Weights of a small transformer language model: a variant of Adam for these matrices.
Each number is 128 + 32 x the weight over its row's rms, rounded and kept within 0 to 255. Layers, rows and columns count from 0. Numbers have three digits each. The size before them is the row's rms in percent of the matrix's.

# layer 5 attention query, 64x64, rms 0.128, rows 0-63, columns 0-31
079:115156109173164156130107108145072106109091086150023133175149143096069112142118145093155129147170
107:127126172133088140121091059140075095090131102101091104098060138108146126112159088112188115130064
097:159147133103065104159084110159105145090081100099078109085091158118177129124118083118116115102076
158:157132158119077101136088098124098122082088099139099130083117128105172152134145086130162089115085
057:146119125087147157059125111097079107114154093143162095143152133190084095178169113158167152139168
063:143135157149169124116113133147103085152084112137103082152121078141117120162183143146240090147084
132:170177174119080107151083095149111131093093113117091101078124155109168141156154093118177110129078
136:097099095173192178126179172128134144155173140136154132176153122135092091131096172144073148142166
074:064147103163082126159050149127099151119102096162201094107121135123186104106149155147115140149116
065:164111074150117122115136115105145094095066151076143185112117130153082189080137088197150133100153
066:114049115174106134120144111091130098151125161106161152097124163172153176153185094140074148112101
072:155105143151142152133172108165138132120143079157120085145154144151135146110047180123098176118123
072:087060117152160145069117161098092130157142168117143134128145088177108110164120141121146092084141
073:188116129137187183157151104171067141167154067112113128105150150129137115205071141169135159088145
076:167159167131151128153126142099150088111178151167157175122097091141151198080151121197162177167133
078:100142105168111094085100123101094129105147138117145114077149139136145065111118105152058180185097
070:175184064206169137101133194125181156092133187133148122099160173117163135080113141100118135153180
074:182075162172064147155140112146133117114095137066155122086091148108143140078147065084133151075142
076:073082137112138117082180137085126179162110105100188156097095125083124140119105130114147104088084
062:148083092102154137174163189134167135113133219141138102083132138141163095139104121136136133126105
072:083095177211158137210150110140153147119125088113167101161124119093156125120166165138120144156163
064:135163112121120143155157172104100119151114164141168082087122113106191183141166107114086159139086
078:150118119141114096076146151043127131147127160101179108165174183077158130101155121126099125136184
072:078125099186115203145154143072163146129144116068146121134136115171122118109078094122142153113155
080:153149120101136110154123155104138119149124126092123144208120148114140124096103184138118206176135
065:152173125108137141133200088168113084141144141153135139143119138119132077183140146160136161176125
077:105093106143134134147175121122136174154156139159149204138169120135120107180068144118128117127132
076:145143130102099138109103079067092135117062103066177197092089138124134115104170103126097151106156
078:170133162090116169166105115131141163169092155083124125120214168179128124113097140164168119080078
067:131068124120181157146162103159115112150179088187134141196105109104103166139164136120165097156140
069:079155061055098148148113138126107117093091097092059146177117175108140137126137176120156142117164
069:182236116126159136167099137143141145100162139112154094140134120182097140144172143106130112135132
026:216146122066060167118102102126109139122151146152065139096133146181145143201160159066120139125146
034:087136111112153099128160161097180153175152177184141140204124108149168145140173139150120161145121
036:143148105107134121134151132119136105211158151188118149171154138173113137192177193159085136134161
128:104146140081111112161122120092047167077099102098127181114134141109151151126146108110124088122078
040:152134143102169084114100178143132115183132107147157139134132129132120110111096127094194105160135
022:163152162059070099144130143127156142139175122181166132140099119186176164146110132167102111146095
044:117201099080103116167180134088119159127157170164115160148121071189146141155143128156067140140100
083:155089179095126101126084155132116135087084095117103159128093171093145149107116117107202110134135
141:149085120103164102123121157180132118094134154149157145119181119151060093090101153114160167094148
125:092125144179066100157118106153083095142155155135130075145126132095149122144160115145165168140081
129:168108140115086206188171141098170115147137141164086148100078135133134105138166153122143107129128
128:133092125057138116151076164147166063125087118127106111122132110185144096159143120097109165089132
126:090124144168137128140091173105096124181093086132140129134081091093168151124131114145196091150122
132:089178154155145112141063149114172120109104128082148162126163156121142109131126124127179095075134
145:095082111133179076105144164119061193131120148099116101116123171121117112180151160146142112087157
129:140129091137101113066141128168092162145087176135170142150121151126128136162068155154168153177191
125:098130090122097153158119123174123142052117112232102125090187095125151123111156166062141147146162
114:184107112152163118120155136079100123135152128134155189097072116106101122068157190078214146149123
137:128050194121115155144101139106172180125091130147110070141116185106129143114151167169105208130182
114:142158149139133092164107162138143129139169159113177174108167111093164085133184138084125095139109
127:171151118130085169161175162099098143095064112048171107161211081107119156136181149112145123170142
119:113088081118145156100130149105103177111141067136085077160164069154133135202110111148118090215189
136:120101119164158145180096129173104068138137150145210121168187115088133079141097101121125157149128
140:104167150159172134107138118106108158176132102151135089161171110121093092117097153110085104130079
142:107116129066159151137091104096194211107163094111137061177099132126085139152112135114089147107121
126:098181068083115193142138170139153161173168104123110125196147137101114112129123121187075107096117
121:131164159157085070136138146131132228097116149188126059097159107149145165076149143116140125107128
122:125095128172191104153134096080154106104128132119066087110120112144099075201119161082175126139163
122:136081135162145136120121187113151117152143107121144158166145109113116089112115178197081128070112
124:163159109166137148163124146054119149115085136150102094166144167072048073168117187172143121137156
110:111056174161133161101109153138145169121097158124102075113169074140133114077141138147098147119097
112:164143153099088076164104060123158124138132133096193102062099105144131162136063070113138126114092